Part of a small language model's weights.
Size: 8 layers, width 128, MLP 768 squared ReLU, vocabulary 1330, 2.33M parameters.
Each number is 128 + 24 x the weight over the matrix's rms, rounded and kept within 0 to 255. Layers, rows and columns count from 0. Numbers have three digits each.

# down: layer 5 MLP down (transposed), 768x128, rms 0.137, rows 757-767, columns 0-31
# up: layer 5 MLP up, 768x128, rms 0.141, rows 758-767, columns 0-31
down757:126089097148100090119098130129149165109148170134149147170142124139156078098137106144116143130108
up758:129171151148099104117101122141138119123139120098099118162133068122133090163165121166076153114120
down758:131160154086117134111124077109116110089115130138118152076169162162086098143112129155186161179138
up759:127153150143122127122089158131139151140157151156135148093097134135128093155123106101150121129121
down759:135139105141153114138106135135084142128108136154142129115110141114127124127096094118085099105086
up760:103148149109154144145116114132106114130159122075111180138098151103143135141086129099126172094134
down760:145123135120133114090131134116079114088144104106151120120144126121192126120152149083072128155125
up761:105081107127102180162132152146091070176150112132123112109128119126128127152185149154143114149125
down761:099117107148125136069129116159116126144161129148152126159131107130093119133121117122146115179181
up762:131122129134141119106161139151169148162110162134156130079150113131126088101090168093138114105102
down762:122149142149149122131180130146182084113122142116101114148103113128168120144133140141098127133131
up763:152114173137129118122105127131090137132118123139124153125118129134120079119108159117107123170150
down763:138167123109128108123159115152159104119089155110114159138124134098066144111154148136156130115153
up764:127123172130104108140142105114190088108101128137169142147138151154113124161149118116094146136152
down764:137113153091118144103160119110149155163134111094142152132111159126110165093164152143128160136133
up765:157148179153118128127133122152137122126131095151169152090139107158145146138138129146108142157124
down765:109142122082113103158130136117069140127132123111102107145141112088102119120130112172134120123146
up766:148088108142158106143120098114143119155128175143128148119170118130120126118095109119150126138073
down766:086154102121113151132123142130168127124116154137078158134130150110146107104146160117105103142123
up767:126136124122152149128089175154082141104119130074112116094117172073129134163104120145150125088105
down767:135133122129126088107154101132154104164082069125121128128136146157108132134124150108142117089166